Weights of a small GPT-style language model, trained from scratch on English Wikipedia.
Architecture: learned positions, biases, untied embeddings.
Training: a variant of SOAP for these matrices, 742M tokens, 5664 steps.
Each number is 50 + 12 x the weight over its row's rms, rounded and kept within 0 to 99. Layers, rows and columns count from 0. The size before them is the row's rms in percent of the matrix's.

# layer 2 MLP down, 256x1024, rms 0.0569, rows 54-108, columns 0-127
103:49 50 27 60 49 32 49 48 73 58 61 39 52 66 27 32 21 48 35 48 53 45 45 44 41 52 42 29 53 74 62 32 69 42 44 38 49 52 48 41 53 49 35 62 55 50 44 52 80 19 31 52 31 58 21 58 42 54 30 57 75 48 38 69 47 39 32 35 40 41 44 47 49 64 56 53 56 62 43 53 47 55 43 56 29 58 60 57 47 57 47 59 33 71 40 43 38 50 69 42 31 56 49 43 59 61 37 79 37 58 51 41 59 78 44 28 58 63 63 76 34 37 37 63 59 47 41 28
106:43 50 48 50 63 55 43 51 39 35 51 38 61 81 57 69 63 52 48 52 53 50 31 55 49 60 22 73 42 37 34 23 51 27 57 80 57 50 45 47 48 51 44 50 47 49 49 59 60 51 67 38 57 32 48 55 60 28 31 75 71 64 39 71 55 69 72 59 27 49 55 54 35 17 51 49 58 59 52 56 39 42 53 67 52 40 51 50 60 69 48 65 20 41 43 58 34 68 45 43 42 50 41 10 41 59 60 91 63 47 56 40 52 52 48 44 49 39 33 44 42 49 31 43 53 45 42 70
100:51 53 44 49 36 51 45 62 56 63 66 50 59 49 44 35 44 43 06 39 66 63 63 43 42 48 65 49 46 41 45 65 42 46 56 45 58 56 50 57 60 24 61 54 43 52 28 64 49 53 71 51 60 50 40 36 58 43 43 43 60 68 67 73 55 41 22 67 39 47 49 42 33 23 44 26 47 34 58 45 32 44 47 57 54 46 40 42 70 49 66 65 46 51 41 56 49 61 36 39 71 25 27 45 44 57 49 41 38 48 38 14 65 47 53 48 42 49 52 65 38 40 43 29 54 49 43 45
106:52 45 50 51 55 52 51 48 51 42 27 45 57 50 44 49 55 34 42 58 57 37 44 40 54 63 45 70 25 59 56 75 45 44 52 69 59 46 51 41 61 57 48 44 33 58 51 63 35 39 63 53 57 39 49 34 43 45 26 30 51 42 45 60 63 45 42 45 57 30 71 54 54 63 66 32 57 58 29 32 37 38 48 33 58 59 37 24 48 66 53 70 48 62 39 37 51 55 67 57 40 45 39 41 58 47 50 73 43 72 44 42 48 65 56 48 45 49 40 56 44 40 47 50 54 42 55 58
097:53 41 44 53 50 34 41 48 57 37 63 57 72 70 65 57 41 42 30 51 55 58 61 68 41 60 55 51 64 38 52 39 22 51 38 58 37 56 49 62 50 42 67 41 55 39 32 49 54 47 60 38 37 44 50 78 58 43 45 66 38 64 39 58 56 64 29 59 60 40 40 36 28 58 66 76 47 66 35 52 46 30 49 66 60 77 50 55 66 63 38 51 48 68 41 46 35 71 43 38 58 52 46 24 41 43 37 47 48 58 72 45 81 46 22 59 52 44 42 54 35 66 42 61 62 57 43 49
104:52 47 46 22 44 52 50 68 63 64 71 67 72 34 39 48 50 26 51 42 39 48 28 29 60 54 48 35 74 38 48 54 44 47 63 54 61 69 45 49 53 23 40 62 50 48 49 19 24 27 49 33 37 56 55 26 58 47 57 41 54 38 45 64 32 56 54 52 53 53 61 61 67 37 45 48 61 53 53 41 39 45 57 62 51 60 41 28 55 64 47 38 57 45 50 49 49 46 45 53 65 59 57 51 53 35 35 62 50 64 39 58 57 52 49 54 28 60 46 30 53 64 57 67 34 44 68 74
100:35 26 43 42 43 53 34 36 49 29 48 50 24 59 51 37 69 54 61 47 71 49 79 49 69 46 74 54 34 38 66 46 45 57 51 42 64 46 41 36 51 67 34 49 39 58 68 28 64 54 54 33 66 54 58 67 59 59 52 54 53 41 64 46 46 49 49 43 80 57 43 16 41 57 43 62 40 52 64 23 41 35 46 42 73 50 55 32 40 64 46 19 54 43 40 41 58 67 31 48 67 59 33 63 69 58 48 39 49 36 41 60 35 48 65 55 52 57 41 62 49 52 42 47 44 32 39 51
093:49 50 63 30 42 49 62 42 41 59 67 79 40 38 58 46 38 40 22 59 26 37 32 49 43 42 49 49 38 50 43 72 45 41 49 68 51 64 51 48 69 49 67 50 61 42 57 40 45 34 55 51 31 34 55 42 45 58 65 61 59 41 31 59 44 52 51 41 56 24 51 50 52 48 47 36 45 49 45 49 59 31 56 59 59 50 47 54 55 42 56 75 40 56 60 34 58 38 68 64 45 28 48 42 47 52 43 60 47 58 48 48 60 71 53 48 42 49 38 37 42 34 40 50 52 58 38 38
095:62 52 49 40 53 45 53 44 36 51 47 80 42 50 39 63 33 56 28 47 70 53 53 56 41 61 32 55 43 48 38 52 61 62 78 56 54 55 60 77 73 34 74 53 60 74 51 51 61 56 65 28 30 49 57 38 55 37 37 62 36 52 57 45 54 76 53 51 27 38 47 21 24 60 63 49 40 56 60 27 61 55 49 49 48 50 39 46 53 61 64 32 37 42 34 68 46 52 45 53 56 69 42 39 62 53 70 46 62 53 50 39 54 47 50 56 40 33 51 68 33 49 36 38 60 61 64 57
102:63 60 56 58 46 38 43 56 66 61 53 42 50 46 52 41 47 53 29 62 70 54 45 66 48 45 41 73 56 51 43 51 76 57 50 42 43 62 53 62 34 33 52 63 51 46 47 56 71 52 64 36 47 43 48 58 70 51 48 61 30 58 55 50 61 33 42 69 57 79 58 58 44 47 46 58 37 43 47 42 38 56 22 48 38 60 44 44 51 37 51 55 57 53 59 50 34 56 45 52 37 43 44 50 29 67 57 32 52 41 52 52 62 26 42 59 62 37 34 68 44 38 59 48 86 48 56 40
099:46 47 63 58 49 38 48 61 75 63 69 70 51 57 39 41 54 29 48 49 45 61 46 55 20 45 42 66 52 52 55 37 61 58 70 40 49 46 67 60 32 29 41 48 51 45 55 37 57 49 67 52 48 51 48 59 54 54 55 61 47 65 20 61 52 61 56 46 54 55 33 26 49 52 47 67 51 69 33 37 44 50 40 61 34 51 62 61 67 31 69 63 55 24 61 29 35 20 42 58 45 46 42 51 74 81 51 35 46 37 39 71 52 39 35 43 27 47 68 47 52 44 35 52 57 58 42 39
100:65 65 55 42 55 68 41 34 39 41 79 59 47 32 35 42 65 54 52 49 27 58 46 58 62 48 62 57 41 49 47 41 52 64 41 59 54 67 49 75 50 53 55 53 61 68 47 40 46 34 53 41 51 63 50 70 30 40 49 48 60 32 38 62 62 75 53 44 45 23 55 30 39 67 58 51 38 37 38 13 59 42 57 55 55 53 47 26 56 43 46 44 58 52 62 73 50 15 24 50 55 41 55 50 57 50 57 71 58 53 50 65 45 43 45 25 44 45 43 69 54 52 41 39 41 59 47 38
102:60 42 36 41 58 41 69 66 44 54 48 61 66 63 52 62 46 45 39 65 49 61 48 55 61 56 53 47 54 42 51 59 53 39 54 44 59 50 61 35 40 54 32 70 51 60 58 29 68 67 34 56 73 57 45 34 58 49 42 34 33 64 58 61 29 51 57 54 53 45 72 53 69 41 61 44 37 45 44 51 49 49 35 56 42 33 42 47 59 54 55 61 62 44 55 25 54 60 62 30 58 72 46 84 44 44 44 68 35 51 60 65 57 52 48 51 63 52 39 64 40 47 39 54 69 56 62 44
098:71 42 28 43 51 56 37 47 58 43 59 76 60 29 56 67 53 46 74 59 37 48 41 67 53 64 62 73 58 70 37 29 37 55 51 38 64 48 44 67 38 44 37 45 50 36 44 46 59 50 48 56 51 64 31 55 54 62 48 32 46 50 42 52 45 40 47 46 48 65 35 53 47 66 64 39 50 48 50 68 62 47 44 46 42 61 41 54 53 53 50 48 46 24 25 53 48 68 37 39 54 51 61 58 46 60 49 56 50 52 34 54 43 40 53 36 45 32 36 46 60 57 71 45 35 38 24 41
104:40 38 58 52 50 46 45 46 38 40 61 41 47 53 63 39 44 61 28 37 57 47 34 46 52 46 60 52 42 41 39 36 45 40 68 74 54 73 43 42 54 60 42 53 45 53 45 48 52 51 51 36 40 42 28 56 50 52 44 57 61 46 34 32 52 55 63 62 72 64 54 44 55 65 63 46 28 64 41 42 64 57 96 54 34 50 40 37 55 48 40 51 12 60 69 29 47 55 32 38 46 38 31 67 39 45 64 59 45 77 56 32 44 32 54 51 40 53 47 54 68 75 56 51 46 52 53 33
102:56 46 49 50 48 64 48 42 67 48 59 38 34 53 31 31 60 39 49 51 38 41 53 38 57 37 45 61 60 44 61 61 55 55 52 63 59 47 61 57 48 56 45 64 38 24 47 35 46 47 42 49 62 58 60 68 54 47 39 50 54 51 71 41 61 25 51 50 40 31 56 66 32 34 53 45 26 69 69 51 65 48 54 41 28 50 53 46 35 46 53 37 54 68 44 48 57 45 22 42 52 41 45 45 44 53 35 46 55 29 45 29 51 43 45 70 45 42 71 61 79 58 54 60 73 54 53 46
099:58 45 60 59 69 57 59 52 63 37 51 66 40 45 46 49 51 63 71 61 53 44 23 21 44 58 52 45 29 47 46 36 47 44 54 63 39 70 57 44 57 43 56 57 59 48 28 56 50 48 43 58 38 56 39 52 49 59 59 44 43 42 54 38 72 56 60 45 23 42 44 42 55 63 45 36 69 53 35 39 59 43 59 61 33 86 43 65 56 70 46 51 53 51 23 38 50 54 44 52 58 41 59 40 45 51 48 50 57 29 49 54 44 65 41 37 48 56 42 59 64 61 50 77 42 50 46 23
101:36 47 56 45 46 57 46 59 45 42 53 58 72 72 52 51 64 52 50 62 59 43 52 45 52 56 55 65 71 56 44 52 40 20 52 53 62 39 65 64 49 67 49 38 52 50 39 62 53 57 28 42 40 55 64 45 32 43 43 65 52 67 55 43 58 63 62 29 58 48 22 67 44 66 49 54 67 53 36 46 69 58 53 68 44 48 56 21 51 50 27 44 47 59 21 61 52 73 33 37 58 53 61 64 61 53 35 56 61 34 68 36 55 45 46 25 40 62 63 50 45 46 41 49 59 49 44 53
099:54 56 53 58 45 49 61 62 53 46 46 51 44 62 77 72 59 53 43 47 38 17 49 44 83 60 67 50 48 34 64 41 33 47 56 46 32 39 30 58 47 47 37 52 54 70 37 43 61 45 44 51 48 71 53 54 43 66 48 46 41 61 61 64 31 49 58 30 55 24 37 51 59 32 62 47 40 50 44 42 57 56 25 43 63 36 53 62 31 40 51 48 42 55 56 64 40 52 38 34 64 56 60 54 56 54 42 26 38 50 62 43 52 37 61 64 46 53 81 42 53 28 54 42 59 47 76 37
100:54 58 50 62 74 53 43 54 57 53 64 58 15 67 48 46 47 41 48 61 48 46 37 38 44 49 35 42 51 53 60 54 51 47 38 50 69 63 36 45 44 61 67 42 51 38 28 43 66 37 56 51 88 35 64 50 57 55 48 48 49 56 43 37 52 37 66 46 52 62 47 39 64 43 56 58 47 47 69 59 44 40 40 42 33 56 68 40 46 48 54 57 56 54 64 52 81 43 50 49 73 35 52 36 60 66 27 00 33 44 60 68 67 45 71 60 61 44 57 48 31 41 39 49 63 70 68 46
099:56 37 52 54 39 43 59 46 73 61 30 71 50 51 48 53 61 29 67 36 41 45 52 62 72 47 75 47 57 48 51 51 38 53 32 44 50 60 35 55 69 31 54 55 42 67 59 47 49 60 51 44 62 58 59 17 68 52 39 31 53 47 62 50 62 71 50 45 61 62 62 34 35 23 37 60 65 52 58 35 46 49 37 72 42 66 27 40 62 40 39 56 70 43 60 39 64 41 52 47 60 74 47 31 44 52 47 05 30 40 32 63 72 48 51 48 51 53 57 49 41 43 67 32 45 59 58 55
100:46 49 12 53 49 41 40 56 63 62 45 57 60 54 72 58 51 51 41 54 31 53 47 59 60 30 48 53 65 61 38 48 40 44 36 49 47 60 56 50 44 45 48 58 50 48 51 71 50 40 47 51 50 51 46 46 43 53 53 38 53 60 38 41 44 73 53 60 24 31 64 45 86 78 52 26 43 57 53 55 64 54 36 39 66 47 43 55 40 42 57 45 68 58 72 39 60 49 50 48 47 61 51 45 34 34 58 55 66 33 63 73 52 34 40 47 74 68 45 46 44 53 76 46 51 46 33 59
097:66 60 49 61 59 64 45 51 54 50 65 47 34 49 52 55 50 52 52 64 28 30 25 36 37 53 54 56 41 53 57 49 58 31 41 44 54 51 54 42 34 31 64 45 58 15 52 41 51 50 51 49 62 59 60 55 62 77 64 66 60 39 53 36 41 42 71 28 28 42 43 46 60 65 45 55 25 41 49 30 46 61 78 40 59 63 42 34 27 60 42 50 61 53 41 45 51 59 53 35 42 56 78 51 41 33 62 50 53 34 61 36 57 53 55 44 54 45 49 44 56 31 56 59 43 66 35 34
096:50 29 50 53 38 42 79 44 72 62 59 34 47 56 71 56 69 42 60 56 53 46 44 59 52 54 40 52 53 56 43 33 62 71 78 46 43 56 38 89 64 60 57 47 67 37 54 71 50 29 39 47 49 47 60 40 53 71 40 38 53 43 35 58 58 64 56 49 61 30 59 51 56 24 68 42 60 17 47 56 42 45 41 56 48 55 39 53 60 50 37 52 65 42 57 51 37 24 47 44 51 47 72 39 59 73 09 60 50 47 46 38 58 37 39 40 55 37 70 76 47 57 60 44 40 68 64 32
106:50 45 68 39 45 52 35 66 39 37 61 52 61 43 51 61 51 69 34 49 29 49 43 55 40 59 76 56 46 37 55 55 46 54 38 51 43 43 61 40 56 38 42 44 42 61 60 34 60 33 64 53 46 68 55 39 45 45 16 31 83 53 48 68 71 40 32 63 32 43 55 61 34 34 40 53 44 63 38 59 56 87 44 49 53 50 62 56 39 55 36 54 51 54 57 30 47 68 36 48 59 40 51 45 43 42 34 60 38 34 62 40 63 48 43 49 57 61 65 69 47 54 58 45 49 47 71 41
102:54 76 44 45 41 74 51 37 41 52 42 33 39 49 70 68 31 54 60 59 60 51 32 55 58 58 28 42 62 50 41 75 69 72 34 59 58 43 41 56 54 49 50 46 46 36 54 57 29 49 28 57 58 58 41 62 56 54 46 39 21 47 37 43 36 66 60 51 50 58 56 51 51 46 61 41 48 28 46 46 59 40 21 33 19 55 45 51 52 67 69 56 38 37 58 41 57 44 55 34 48 54 54 61 60 56 56 73 54 50 57 43 73 55 64 65 55 33 58 53 35 47 66 62 37 51 35 64
100:51 57 49 56 66 50 44 34 29 61 53 40 46 53 72 35 60 62 42 57 50 51 64 48 53 38 53 49 33 50 44 68 69 59 51 58 62 62 59 62 35 54 66 35 43 65 55 38 55 39 66 35 44 30 60 50 63 47 59 43 72 47 49 62 35 54 42 63 50 50 60 55 27 31 44 73 52 50 24 38 50 55 57 58 52 82 61 35 56 74 48 60 51 46 72 43 45 38 45 56 44 43 55 54 57 34 48 69 46 53 33 63 73 39 54 44 60 43 48 58 55 72 62 46 58 53 49 57
099:47 43 61 53 37 52 61 76 45 61 53 60 69 41 38 39 43 57 51 42 59 46 51 70 36 56 29 35 38 38 47 66 43 68 58 29 63 43 53 49 53 55 47 54 64 36 54 64 46 54 74 54 53 70 54 58 42 43 68 64 35 63 67 60 58 48 46 33 62 53 60 42 42 62 62 34 50 62 46 57 60 56 46 49 58 58 39 44 36 53 55 45 61 55 40 73 38 44 43 77 43 37 44 53 58 26 66 61 49 48 49 50 49 63 54 54 40 53 48 56 27 56 48 41 54 47 48 43
097:41 44 31 47 48 57 37 49 37 58 69 39 59 46 47 69 44 46 57 49 67 51 53 31 35 25 57 67 63 48 62 47 43 46 49 54 53 64 68 49 60 38 50 49 62 42 41 55 49 41 43 42 32 73 48 85 50 52 47 64 58 44 57 52 50 50 42 40 56 82 42 41 44 55 65 61 54 49 63 36 49 46 44 48 58 84 56 37 35 55 65 56 41 52 43 48 45 38 23 57 17 31 36 39 59 62 57 51 48 39 54 67 53 57 53 63 49 35 62 39 35 44 58 45 44 48 44 62
098:62 30 49 72 46 45 51 55 39 54 50 61 34 50 32 36 32 56 89 58 42 50 56 36 48 62 46 60 48 54 40 72 30 63 44 42 55 19 51 42 54 61 44 41 53 51 42 53 49 44 66 56 54 75 64 61 49 50 51 57 67 61 67 39 56 59 31 51 53 65 26 41 53 58 41 70 47 63 64 33 42 47 31 70 56 58 32 65 50 52 46 30 56 50 46 59 36 55 65 49 66 60 67 44 63 42 43 30 66 48 45 30 71 62 62 67 45 67 35 41 52 29 43 59 41 70 23 38
097:44 38 65 24 68 50 46 56 49 58 68 48 50 34 73 62 48 60 56 21 56 71 62 36 55 53 42 58 32 29 50 60 21 46 39 69 42 39 45 35 34 45 57 53 40 63 62 40 43 44 76 68 58 57 61 68 68 52 30 49 28 71 47 51 37 62 50 76 51 42 39 55 40 35 47 74 48 36 31 63 50 53 42 38 47 50 40 55 53 62 41 56 46 54 60 45 41 45 48 47 61 60 61 26 53 65 70 71 50 57 55 35 65 50 44 41 42 56 47 53 65 49 38 21 61 63 59 45
104:61 55 43 45 57 34 59 44 60 31 78 39 49 54 51 52 43 51 20 43 35 43 44 45 59 55 42 41 33 42 61 48 49 53 54 51 28 65 60 62 58 51 50 54 58 58 38 49 50 47 42 49 51 40 49 47 56 34 33 59 53 39 38 49 47 55 35 38 37 31 42 66 36 56 62 69 41 50 29 46 69 39 60 46 39 36 40 48 72 53 54 62 48 60 55 40 44 31 51 28 20 43 41 42 24 58 41 57 55 44 41 55 47 46 43 34 57 52 45 47 28 55 67 47 30 50 46 43
109:41 55 36 46 32 51 75 55 53 31 32 52 62 47 28 60 29 58 60 40 45 45 50 45 33 64 48 54 65 52 52 51 50 61 57 35 36 44 60 20 50 45 71 62 48 46 44 57 45 53 32 43 68 60 41 35 50 52 62 59 57 41 38 30 44 26 43 35 34 37 32 49 55 51 59 33 43 49 39 68 59 47 44 47 40 74 33 34 50 73 55 65 51 42 31 58 64 52 45 39 39 47 36 18 56 42 78 53 55 48 53 54 38 49 50 49 38 59 56 40 46 29 51 55 74 55 54 43
106:54 46 56 61 51 62 46 53 62 47 62 59 31 65 43 27 46 52 67 56 77 50 54 65 55 56 55 58 53 38 55 66 26 51 44 43 66 47 55 64 49 43 55 25 50 47 36 45 34 83 39 40 62 45 59 48 46 58 61 55 32 69 55 43 49 71 64 59 68 43 70 40 68 65 48 68 52 73 50 52 62 47 55 44 40 44 62 72 34 51 39 71 61 53 65 67 63 74 50 43 47 40 36 62 50 57 50 44 38 52 28 48 35 43 47 52 42 47 61 54 27 69 60 67 35 53 23 46
100:44 56 47 26 70 76 50 51 31 38 41 48 56 72 39 52 53 19 66 51 63 28 31 48 48 52 49 40 43 46 62 58 41 33 68 40 51 60 66 53 58 51 67 48 68 55 39 29 33 46 56 62 47 63 72 47 33 43 63 61 60 54 27 44 61 34 70 58 52 60 45 54 55 32 60 34 58 74 64 23 54 40 54 22 49 44 32 59 71 55 60 48 25 61 44 37 66 58 57 61 74 46 53 50 70 43 52 24 35 60 58 27 60 55 56 54 24 45 49 38 54 45 34 48 73 52 22 42
104:53 41 50 36 36 46 41 56 41 43 38 45 40 27 50 46 52 51 35 31 50 42 67 45 47 59 63 61 50 58 51 64 45 54 65 37 59 43 53 73 42 28 58 47 46 79 56 25 46 47 40 63 46 53 32 38 63 54 49 48 58 36 60 42 49 39 66 54 45 32 54 45 62 44 41 50 44 28 37 48 48 51 61 58 46 30 61 56 63 53 55 49 56 52 47 54 47 41 55 58 45 41 52 42 66 51 33 34 67 59 44 76 33 70 59 37 49 61 68 65 44 45 56 62 49 55 58 39
097:65 53 42 42 53 47 48 73 49 53 59 55 36 58 47 43 39 65 49 54 33 55 44 53 42 43 54 52 53 45 34 38 38 54 34 48 35 51 55 36 54 31 46 31 41 67 46 43 46 66 62 44 29 31 51 69 47 13 26 43 71 42 46 70 37 67 31 43 55 49 64 30 46 34 43 42 30 66 42 41 51 48 32 35 56 36 48 46 63 44 47 55 37 49 68 60 37 55 25 59 58 48 39 53 30 54 49 39 32 63 52 66 51 54 52 61 32 54 43 55 57 45 63 42 35 54 41 31
096:52 53 39 62 41 64 34 50 40 54 72 50 78 60 39 54 23 64 73 33 55 34 54 58 49 50 50 36 43 50 47 41 59 63 64 61 57 69 62 67 56 69 51 54 47 46 50 68 37 50 51 68 52 59 55 48 59 41 71 41 34 57 63 36 52 55 42 50 42 56 72 26 73 60 35 36 41 56 43 33 30 54 38 16 52 76 49 42 53 47 51 53 49 46 42 41 62 45 69 45 34 50 44 43 40 56 43 62 58 73 45 34 43 48 53 53 53 49 45 43 48 44 43 54 47 39 43 53
103:41 60 64 56 37 74 44 49 40 50 46 64 61 41 48 44 58 54 55 38 37 57 61 63 53 63 48 48 53 27 38 68 49 52 42 33 72 45 41 47 48 56 69 50 57 59 48 75 34 54 33 72 43 59 71 60 33 55 53 30 39 53 55 57 65 49 50 60 50 42 53 41 48 70 54 29 40 25 36 48 41 45 47 48 44 41 63 45 54 44 51 45 58 30 61 28 42 44 55 37 63 66 63 62 53 33 61 50 38 44 60 46 50 46 45 34 59 50 42 69 43 46 51 40 43 50 45 91
098:60 55 40 35 48 53 64 62 66 50 38 39 49 61 60 24 41 53 61 45 65 30 58 61 36 54 56 34 64 47 44 24 52 63 47 43 47 78 43 76 31 36 70 50 55 36 56 55 40 49 60 57 58 42 48 79 50 42 64 46 45 44 57 80 62 54 54 58 44 54 39 41 59 77 67 46 50 48 38 40 64 52 59 59 45 54 50 60 40 71 47 43 73 60 49 45 46 51 58 29 56 42 52 62 64 67 63 49 44 51 55 46 24 51 60 64 58 51 37 56 69 24 48 33 45 73 63 56
106:58 29 48 61 37 34 49 55 48 40 58 67 44 60 46 51 66 41 42 66 44 38 53 47 44 44 57 30 43 46 68 58 45 72 38 70 44 54 56 46 29 49 70 67 35 48 42 46 34 45 54 37 45 44 55 48 56 49 58 49 34 31 61 79 62 48 40 52 44 45 52 85 51 39 60 38 74 31 47 49 35 60 48 41 28 38 43 43 73 47 56 46 58 66 57 42 60 45 52 36 74 56 53 55 35 55 33 30 58 52 48 49 55 61 48 59 43 77 45 62 51 64 54 65 58 47 31 55
097:69 62 55 33 44 36 43 55 53 56 47 63 54 42 76 52 22 42 51 37 54 57 54 32 73 66 42 51 34 42 47 31 61 43 57 42 51 60 40 47 48 37 51 46 52 61 51 36 51 31 40 67 59 52 60 36 44 48 45 23 45 46 30 40 64 70 44 46 62 31 56 50 69 65 48 66 37 64 24 44 50 62 49 52 50 50 50 60 38 60 31 67 39 64 56 62 46 51 68 60 44 49 60 49 56 51 66 45 43 49 53 37 43 59 34 45 40 61 51 59 51 67 66 51 49 39 43 49
097:34 50 66 43 70 54 54 56 41 47 41 43 56 60 69 46 57 58 50 67 60 49 65 34 50 63 34 48 58 26 76 60 56 42 78 44 63 61 52 45 44 79 55 51 29 73 77 54 37 58 63 61 38 62 65 27 49 44 43 49 49 37 58 21 38 31 61 54 49 56 36 45 60 71 64 59 57 29 40 40 52 33 60 56 62 56 55 49 34 40 45 46 45 57 48 47 43 63 41 54 30 62 37 66 46 53 50 31 38 45 60 83 47 38 53 61 63 78 36 56 44 63 57 58 22 62 57 70
103:58 59 41 53 33 26 49 71 41 54 29 49 69 41 44 39 50 46 56 57 41 45 33 50 40 68 42 49 52 36 55 36 45 46 48 41 37 40 43 28 54 56 38 68 58 51 49 38 67 44 25 71 40 44 32 51 66 52 38 62 40 39 43 55 33 58 46 49 59 66 55 33 45 76 37 62 52 59 47 54 41 60 39 56 43 61 66 37 39 43 42 54 57 66 53 42 39 51 84 38 31 51 69 49 31 35 76 35 41 46 29 33 36 71 51 71 50 60 69 25 64 39 52 57 45 43 53 44
096:65 45 47 73 33 74 44 46 25 57 47 67 60 40 61 54 71 47 77 60 46 42 54 45 47 53 75 57 56 41 34 48 54 61 68 45 63 86 44 52 50 60 66 56 46 48 41 45 41 34 54 28 35 62 37 31 63 47 47 53 47 50 32 48 51 48 44 74 17 44 35 39 62 20 54 50 43 58 44 45 42 50 59 31 60 46 29 44 59 48 51 70 55 74 39 57 63 68 42 40 29 58 47 53 42 45 50 40 59 41 45 27 66 48 63 69 50 43 61 55 64 48 67 54 73 55 36 41
101:56 64 32 47 63 26 45 48 37 33 56 48 54 57 46 40 46 67 32 54 30 42 48 44 37 61 51 52 46 47 58 56 53 62 58 50 52 60 60 52 56 47 44 25 50 24 60 48 57 55 42 51 37 53 58 33 50 45 46 36 80 43 41 49 51 40 34 55 46 56 44 64 41 42 34 42 36 49 41 37 55 40 59 56 50 44 52 59 47 60 55 36 54 55 42 62 52 71 50 60 45 40 32 43 66 33 44 21 64 33 56 49 51 66 32 46 39 39 51 31 66 54 50 46 54 67 57 63
096:38 32 47 39 54 60 39 24 57 48 51 35 48 66 47 34 52 29 26 45 74 68 32 43 65 47 48 68 48 30 31 55 53 53 38 47 42 62 59 55 50 28 52 49 65 31 51 32 38 34 56 64 45 51 41 37 63 56 27 45 66 34 54 58 51 37 52 57 43 36 64 64 47 35 74 56 49 58 48 47 54 47 32 29 46 61 60 58 35 59 51 53 46 66 56 64 59 55 49 49 69 59 62 53 47 35 55 35 52 37 55 58 66 33 44 72 45 52 64 59 30 62 62 73 48 33 66 39
102:57 70 63 50 29 22 51 37 38 39 51 50 55 53 65 41 45 46 56 56 68 49 42 44 38 55 52 39 43 49 53 60 39 39 61 59 49 25 30 53 39 45 44 51 40 72 67 45 44 57 45 63 54 22 52 36 48 51 47 52 42 60 49 50 46 38 53 37 33 61 35 50 35 61 53 51 44 46 29 63 34 47 47 61 36 68 41 50 64 44 66 60 43 41 48 50 60 37 79 43 57 48 48 37 43 60 33 41 45 65 42 35 33 66 50 71 43 59 51 52 38 34 27 52 37 36 51 55
102:46 53 57 64 49 30 60 51 40 51 50 69 17 56 31 58 23 41 63 36 27 50 62 47 38 50 51 45 49 64 60 50 37 57 45 53 40 35 40 47 63 49 54 41 37 60 68 38 30 59 50 51 57 72 37 58 43 60 33 58 34 52 39 41 29 52 65 50 60 68 24 44 61 45 60 53 61 70 39 38 64 55 56 56 52 40 55 53 55 60 40 36 33 51 68 39 75 47 48 55 29 35 09 52 60 70 62 26 54 42 54 57 47 56 42 52 43 45 43 45 38 38 52 43 48 44 52 36
103:61 51 63 36 52 49 40 57 41 51 52 68 61 41 57 55 51 58 64 41 59 56 56 57 54 64 62 62 54 46 71 61 43 36 58 56 42 34 46 53 70 46 64 58 54 40 52 72 46 53 52 40 50 59 44 46 45 55 40 48 51 85 34 45 36 36 48 62 46 41 66 59 42 36 58 37 73 50 37 60 55 53 57 48 59 52 68 43 53 58 47 39 59 43 47 47 58 59 43 61 32 52 53 36 48 50 81 82 46 57 42 48 60 29 52 73 49 41 81 51 27 52 60 46 71 39 39 65
102:46 37 39 58 48 38 38 31 62 30 32 49 59 55 44 40 24 63 36 41 29 64 69 68 50 30 40 75 56 51 56 52 52 33 37 65 59 43 39 38 35 50 39 37 30 34 62 35 57 49 41 58 35 68 49 57 48 47 57 38 76 53 41 48 55 44 40 48 43 56 38 30 45 66 61 49 46 50 70 44 61 36 62 47 63 32 55 16 62 43 58 65 44 60 48 56 61 50 63 59 54 54 36 41 67 61 54 18 44 40 48 60 55 36 63 36 39 38 77 59 45 59 60 45 70 45 37 27
098:46 85 52 40 48 38 51 44 59 68 44 48 41 44 52 47 58 46 61 43 47 50 54 26 49 60 52 56 64 57 60 42 35 47 39 48 55 64 29 82 59 32 47 61 61 50 60 51 71 43 63 53 50 43 54 66 50 55 54 44 37 46 61 54 42 60 71 47 39 49 40 54 80 59 20 72 40 71 77 33 50 63 59 39 34 71 74 52 49 29 68 58 54 28 55 52 49 48 51 56 43 35 50 34 56 61 49 47 54 75 44 44 52 51 48 57 46 53 45 68 56 39 57 71 47 50 57 34
108:46 49 44 58 50 57 53 47 35 34 39 57 64 63 44 27 29 45 57 44 45 39 34 64 47 72 59 48 57 44 58 44 65 49 71 66 44 53 60 43 49 71 66 39 47 54 45 52 62 53 22 32 53 53 35 48 50 34 40 44 52 41 55 40 43 64 64 40 65 77 58 53 58 26 39 39 41 37 56 40 40 73 51 50 70 43 60 39 26 64 57 50 50 34 47 45 45 46 64 52 65 52 53 54 48 64 55 47 54 63 59 67 36 75 54 62 23 53 51 48 64 70 55 45 57 39 57 48
104:56 62 27 45 18 40 40 42 66 54 54 43 46 49 52 46 51 56 47 41 75 48 70 65 54 46 70 53 52 51 72 56 50 45 63 32 58 39 45 64 34 47 43 49 57 46 51 52 56 51 44 37 56 35 42 37 32 50 46 45 44 61 65 38 68 45 37 44 51 42 51 33 52 57 38 28 66 67 71 67 40 51 66 47 60 71 49 45 45 64 39 46 53 49 62 48 61 67 36 40 32 62 52 46 50 39 71 35 48 39 47 47 46 44 49 67 55 42 61 44 40 62 30 55 44 26 76 39
097:41 35 60 43 66 30 48 68 69 68 30 44 47 52 48 50 28 50 66 42 47 43 61 40 43 53 24 59 69 45 45 50 48 25 52 51 42 57 40 53 45 48 54 53 40 48 49 62 58 62 54 51 64 35 45 42 49 58 51 32 66 44 42 43 49 67 47 38 49 37 64 56 52 40 58 44 39 55 47 69 44 62 61 37 38 58 59 44 30 43 82 56 62 61 56 58 57 50 49 47 45 47 53 39 61 51 50 41 34 40 41 49 52 29 57 62 66 42 54 56 63 32 66 50 50 40 65 37